{
  "num_hidden_layers": 17,
  "vocab_size": 8192,
  "hidden_act": "geglu",
  "rope_fraction": 1.0,
  "bias": "none",
  "extras": ["capped logits"],
  "init_std_o": 0.023,
  "warmup_steps": 440,
  "decay_shape": "linear",
  "max_seq_len": 512
}
Each number is 128 + 24 x the weight over its row's rms, rounded and kept within 0 to 255. Layers, rows and columns count from 0. Numbers have three digits each. The size before them is the row's rms in percent of the matrix's.

# layer 11 MLP down, 224x576, rms 0.115, rows 90-179, columns 432-503
104:141102085161145110126127131114105151142151154111112103113086135127118120106105153083131089088158143150115106169130149117108104103117143109106113085128143107093110152163124162123128152101107134142115107125146076164128
098:126109102145122134125113145133151136077113117127125107167141108141139138081174088133151168134111163131143132135104129167130147117133153079168152189170116143129138114073135103127120144127131126122183140121119136141104
098:111140119099163127089127161140166077138129133166120120145133132139125142101166119113142164122089116099150110143129064065154105071141102147099113117136107099128174100146132085143171103133144104143135121077115138140098
101:170143104099128150119140134134113127085166089135146160132143163092105089149097153151113111125106096114131128129167123105131143135094148134128110138124160160095143119168133176140129163152123125126124096127114163145132
106:114114125127122099138094158141114108116121110132139143099135102079153124138120129129129128160128152069133140094128140092139135131073136166106179128115101118108137130117127150106115132129177144085135085146159154118154
089:109156129122120115139092135114113136164168103159085168151120132101139154110160178132130124114112126181082141120147123112135112118149128127111118144122109091101157107173149133116110118147090137141130146165114088137145
101:120114121122104086108137112156123134149144143146131144135143111145073135105138142145134199126130111143134135124156154081124144122169108117141122140121147141124144108123127168136141123100156146087095095096155158113104
103:164117121131141145132103132111160075115122101144106143106112143108089171133118132110101147126116140121106141145121139163112127166135146160079122153148134113132127150146159100129150106083111105116122122109114160109109
099:132113116083110181143138150118160115109139144138170159125138138131152141159124132137178140099141105183118152118100118129132130158123103131132080119105131127139142147137155146122130101158108145124117122145122148126144
096:099084136151142117110125119146143145126141135133117160103130124143126152112136152176159100132147138112145142134142147113140124125099079122147156173093111094174111131105148107109116134105069117119140109123130101158126
096:117124119141173131127102145137137123113121142081118175155173137104118090172157136115114127139072154131141115105137097115091123149145143109106130111126118150117113102141127119123122090117119138143123191139168149134110
105:144140125128163163134088102108126120156102113123147150161119126155150087105090155121121151177135147150126134143088106107131168104117129128110148154120161133113118149160132092100099096122123108123142056124118156167119
105:128113111113115102188145134122097128099162073144141098115124105095149194137116091086173141093125088128115182113158080136134136106150178099124129126141117107083103192124112102129129130067102138152163115172079162129096
098:122083121119169153109137116158074130142103119108116144105126119069115141092120096111100099162138095144149151137113147139135099102147120157146138103077135102119146139108157134137142135141143104141133164140095118132121
105:159122139124117113133100152097151138143146136108152140119113145150144149126094094110081140103120098136141139159129123171118132112128164120138103101147103144135134136141145134103146165097064106090107143134111120135123
097:131110080130103083161147152158114116089159131126102166134127108116110114132149114124136111124160115114169139121120127116135163153153144188167162094089130113127178121167129117135139092134149126147130130165136109101122
102:135149137112093151064140153080122144097169119141130098106118149098133137144107044142159110129138133130129144123082173145160131120160133124093156129140129123131160121182070121141137143090146090107121093131129174164111
102:158129127135101126127106115142158066127116117114155112120121134144146143126102120173109158154133163142136124089140123081122157111151133114111102109100160114153117127094142112080123116125144110108124102114134142132129
096:183149129141113153118148153124123121134163119169147099098115159126128148127118115096143110143102123141087150129124114158096163128081118121187132133146067185149147104113118140141110099168109144137132134126115108104152
101:146116144108125141109148100132146132104142129158129121140120167101083114082137152150136137119094148116150104135156110158135154152113095109117114147125094133144095086111108149123135143087086136149121155158115124125148
100:101122125135097049145149101155107108134139101109142136117130139136094111096123112113138153147110135092137104147124103154102138129108114139133135142127173133071107096112099141116095124122158138112189145150146149146112
095:138108100113116132170140115123104155123110138119128157127083138105116049148119134119137125094178114115097129139155096138141099096141134104135121126109119084118094140146112136139139122075156137124122121119105099113164
104:122129143130083115158121114116111159111088153098122113146108106141184122157126086091128112128131135117116127082142143148149122174137161173156107130130137176109155148137143105093104090119086150083121183130119157129129
096:125118094148061138104094089131144118105141121076094085110150127145106148117129131103105103083145096135139143147146183129084140129154121145124155125090111125138135134150114110144138150133094161121121117102106119160095
093:118151118119087140122179145146110175168120191171152110115141160130144122153208116156085137123137084118117133056093133131135103158085099133139080132115107116141165116129134113138092126116145125098162085118195099106115
097:132122133128146121149124143119128155142180122181118156154093094148133102163102121095184096161137143138128133174123134121133120134182164143135141136114129152153150107147138119165122123141073140115157067120119128130121
097:123149118130169161151141122115158207131088152085130157100134144112134107127141138100103110138111093134114150078146098123159120148084118108123129102141149140132097118162122117145128139118149149103107118119128138067146
097:118108107147120134119131129117121111097097139106148124130188115167084169135147098121134101126125119164143157129120161107135124123124093098112139138142081101131102141115129151183155122140177112160122115128111113100122
096:131137158155140121139141095143119109160126090146113147122122150075116156155105129104085150129140183137141148134089152164112149122134108177120103136104150130151135115128105206120129149130162180133138105118136145126110
104:100145119144103158127136098097189133096121132097104071144139128139140099118133154137126108146104102072087096106127105092076156139140099130133141107130119080113106102133128135095109141133141115074158114135152146142099
103:114083124128156145115116147168121119117153150143115103122143112144127114194094122159084113110109113127143149136131139137120148137140091111149143165133125153107150148132107143133151141174129107129132081098128133092111
102:147134117131135094128113113127117134096135121116107126117080135139102147188097107095099126102106151154118146129120128169124137158134120141102149170153106108149116144113142154124156127093128130165174120142095078130110
109:177130134113131125122123151110113131124106160119120120170150124069097109141139161135131135121140119162118153101148188165145145163178150141126154162153150090107123111130139129140124123193144165106124071141114159122119
095:125163123111156116099131134148143102106167132112114153126125135129141156096099164065158094096124106148112177140152142135118123136077157161157105122141113123137132132095150165120136154156147148111143110127109114137135
100:097108106108134121078129167114115111131073135127111135101142116117129111087112126140137145160137132086118118124117153121144147160124154106156116131143111103104161138138127148125128112183139140139126129113113135156165
102:122139116131137159166169105130137169133103111118139127161136107132109108140085105139121132148144130145093141124151132094133119158142127133157174103144133136151096123133153145114130112111114118107146155149101133189131
094:105125135120113122181155090111172103120091136124120083149127111112136145137108129135120154088160108132109152132126146126154126092125155132127128138153110151111135168055120104115158119162143112096125093116117132132162
098:158122150177133119107111157120087136094140133129161104146131170097145081129165138128100130135162164123103127104139128161120114101138125100142138117167126069157156114124092095152137141136111153165089093129098132146082
101:162144116093153186127125138141146137096155140138139119126159122126128144069161107104152110117120158120099133107128129120127133160106179151119158111107116095128179115149124095124110132146161146096141133149135106129141
100:115139154157142139150161139188143120143151096102128122154135121136110112098142146142192127097173161147159068147124113058140128109126128108095154117176103144128158135135111108103127112141102140101104139195159111103130
101:131134119097108161137150145105113159174113105118117124140142167149112111156143101186111113101133084123127146167138079086140125095175105167144158155147144105120087114103105145116110157162101143105113164135089117115126
105:099115119135089101153107149126145130109073121130114139152142149115117150103123157118165111092110162139122102166131189128158161123097133086100096152083158085131151116118109136156144128098089128134153137174144133152106
093:128110121151173141132128125129130099151137134110113141117116176126096153139123145148111118113150159124136181139085139144129098139122113121122117096106178133131118110129113132155137084126141133102144145174109136136146
099:115132100128075139146145122107116088141094115161119130133140138126102173147109102146087168140146118171165119152163090146141146161147143139149098071068105101116108129085157131119130180135123156141166162136103091164174
103:108096124107108138121160150169169129133141150127170157138110135124096150103083143114183136108108140157135178151128104138111156063122128184111119086117197116169120134124152146119137144120149158118149127112164152172119
105:088131132125108135158090152123151128158132116126128135140102136122131123081103082176133113160147130152126126141081140124103125183085115130197123149137111105143145117159121138124110123114142130150124092131101110101097
093:164079100133118140113143137116153152141099150145145152182113096169178144124087104107121151137153159120163152126141144141138143152098102114149125121115115104107145110153121135133118121133160119179125106081162109110102
104:121140109149160146121092128138084162088106125103104122118153129134153140188139131132102135132130151126114121092137139132118136109123158134124117109136143149136133150144091157116133117108112126113154112093140142124125
091:113129093130151114127145163151145167159132109145083121168123147118123109120108173126106111121130154144088165117089136144118120169144130132126109143130155096129148105168096135145120103113124129114112130154119114141093
101:126078156110134123096102164120175167150139146115165098105147136145142094160141146138177128117129118098124084197148151107121165094136118159105152112136111170149167128128122150124104145106082149130149085097101128132128
101:120089097157146155182130110124147147097085133137150150159129111107119108133100150134090106162143143114102088108160127085145125098114114120135091117151104171148127151079145148126116099080177100099095076108156078134128
101:149134151134062125164146125121119142113143140154167132110176091110137159158134130135112141136116120163176129166105159127174095135188139092138157169102139102148107161097126148122102145079129155109137094123170061129151
101:105117152163121167063091112150140152094123111121133143123136160119123195099147154103094141094124105088139163116152116108128130185121090156134038152142127155173125136100156157117136118108146121145113146112081135124129
096:104122142106176168109115146155124083096091157128190077127154135131080162112140107130102094082151110153146091165151122160138100150142133152123115122124145126154123119103124083170133138112123114076109113134094118159109
104:154141112142144091133131128143136138115066149145194134108124146136157099126172110139115139121105098153122143114095151111115091135114158120118096122167096127096127091130157116088151165136122133123119130120113164133138
100:154151121108149142080129106093155138144122129146167107130106094132120100133145134121141125132111130170114154147139144140159122106118116131182124132091105108059129124116102115169161113115155140156111103122124154128174
097:143177144145168101145116159165141116127151153115169141129097131118138125121151108082154112139111152119118133107144124092124107126142066113123089111118133150132163154098148132098117123152146120054126157125107148109100
099:129134123096048121123123134084105118137140105097125141163137117146122145160129143086091154136122110170155146106126138127150091158085152102098085122095149143147154136133115142150077178099132131125142125132138101088109
100:139153091147150094132126113127171106110136147137105115095111138160134119133175109137149104103134134091088126159106154130146122130108097113103161156136092113110168119131160170178133107107148116117126173165149147106133
100:090110137164138082150113154100161151113075127173175105160138132172136117119188159150118142109104102111132081151100133089087142098131140151166128155098156120108098150078142146090124122136141120153125128074170109149154
108:139134141101169194092148124135105154114142144144166084097095141146133127110185140115137101129111127129078125081147118141086148096187110104118166132132161107112147138092139137114116109142154139131124134150130182120120
101:122107180104153107135136120132121150087071123128100149088127145144140175150138124130114120087116153185148143112141110120150120071106104147151098122063146115117120093119097158104145154126145136135126127110148129167156
100:072153102133085141087141143122152138123179123102096091098118152119107139094131119082144142102102093076133157106114129120158119121076146088154139132117104148137146108121132169115132156117116134139099097144135178151134
104:104116144126075097093121132123124133162140114124100194100158153115139143193112142149142120097117140097115126118133147118126137091154161095125102165132085195116124144109106105123140105099133143135140115113127173105154
103:112112096114133158144101120124140126078112085138136086119100119112133110111161142156155086086154165155168139155155161087130124165094114133113146110068113121138117134141151111121136114128146120152123133124140051162139
101:094130153109126160146177132102114132119104102131126111139168111119114128090085123074141174142146172142148149117110121161120153134109185134122081142094094152079137115100109137088142125138160141082131167154140158129100
095:059108135124167151119124142153139148140130147113132137116158146125132112088167185130132117116105096134111096104142121092134117109095138141099116148124087166087109086103150080120103119124116108096115137089130174138124
103:085140152130148096092098109089087135172108112166127124143121106121078135143135121087127149109178143134149105126145091131114107123119093132102128112150072126102103144128118113179125114126142117125127160146167119059096
099:145142104111157131115106149187097160129112155137141138105107136071146186119099123153131105176080136122123112142092105168090125122142144123135174126134126091111124124125152172137080153112126117143149124137086127109135
097:155104104125138132148161116130121127155134172123135158158149106103136131095087141154089124139142146184133082148174131174149147131124154129153123137108114142136148084124132151088145122135131126139116135134102128178139
099:133149136142153072134091152117117128152190162114119107115179123101166091125118090134124107124137150118107179127158088159121175110137101153135173109102087105136118130157154116110106159109118122104133132133110162079152
096:157114135115119125142138100150125147135127153118154120123130196184071135114147106102093150078155171062140132164077126091147090146114146064141128122118109111100097122116084117090116160140153138114140135086171111139120
100:132138129116151116171100125130124107113136165103124088148131108160122117118111123122108116135090142118102141140111131170157096121151131105116118145143104090154104147120152164153134138156159155100134146140150100096145
097:094119152128109100090120136126153131158082126134119113108103143124107139157097124114124152140115155134144105149147129127137156169107123111166123213117131143121169152126133106108157099136126127138123148120127149130138
096:097134096081135107121114095144111152111106112134174133137157089131141119113129139155158096120119151106113101068078121160148063180143130135075163156135106141105081128140125114126133110142144135100093076167094116120139
104:100111131134129190072139150152146142116156142143164151104120133124102115157111136124148099134094114097140095107149092126110121109078135139126148108176108155154159105101144124147139173104148103107104155099065155150153
105:150148143092101131057108138100145095086182124144117146162107137166170164131145172135128176178105132129119201130109155140117118112121139131141155093146081151120142162056097097151132106114089125094109122110133142103083
104:118096145105118140132120103172114133111159165145155118108131124053162206120108129145143123129100113108127147158150118129181155137178097100125116119131141166142113152136141096135147133158119154082131148160149124117098
102:147157140131109141110116120059116103157171084140184105100102128150118081140081202112090125172156148123144155169108136141110127116183100134115126140104155130143136131146135189153119141149140153081165132168163100109125
104:119118144140128138109150109121183164140159123129114108101127127121155103147143147104115142111183151141142138157135103156146144106111136140116139130103132087172095123140091126127137135106120127141125169104160134092058
098:143082133162175095093144121107158125129078144102126123124126117140104132106097116130134114111137132123114135166142148117102126146110098169130115127106095138174140119093086133131143128106099129115133111166145125137093
099:126114134125113134124078148093113098113134101140108102153103108150117145058104137152150118162097116159109098107136133134114134097091109147160124143122119115133104139102141137140122136111142133104051128113154088137086
102:207146138119164125117093123119145155102128136133096108115148130135154113137138147145115166138096106117126164147157106138111132164098146125179131156119126131118107139158120125073088120126154113135124160142158107127110
105:157099129157135164101143148153137130159094170137125118169121096135102078156186105093134070104136137119150139114123098089128100139130071098079119155183090102107139147115161124122119095139137120131151112115134158133128
100:124159068081132107127134158148107125108118104137134160106083090149119145107152118127128136116077125161121140139132139086132127121152154119156149129144141086117159138114120084118086102123164161169112139133131127104124
100:165115137126119150148127147081148139133080119140155152127124141124097143102138132128080145135116121182122110118113129131127150143093125140138105099166147151117153163109166131120120136112076124093134153120161107115138
104:135128132115145147098166135134095136153128140113126051115125101117107127101092113155145084154102093120153150137114071076126151170117113155152072116138123150098147153160112144155160136133151092100120106163094128098101
106:112125158140132167144190138143109146119113152107105100095100118117097149094107157091128110105137114140141118113150135109148136120142140103148143095148164138097116085134158148115118184094101121150126110134113127147124
094:098123112175142150113134121120144118067112120094135108113140083192097124130147117131113148129099127115124109145097122151088149142142098128131145115170127138123144109126139144148114132136129105118147150137106114139104
104:111117130125097094089142134120129159136136118138130152095167132117161095119162127120120165110182133129107122146157148182103133071153131154101167137122187182125146151174168119088100143175109145140123122132102132160148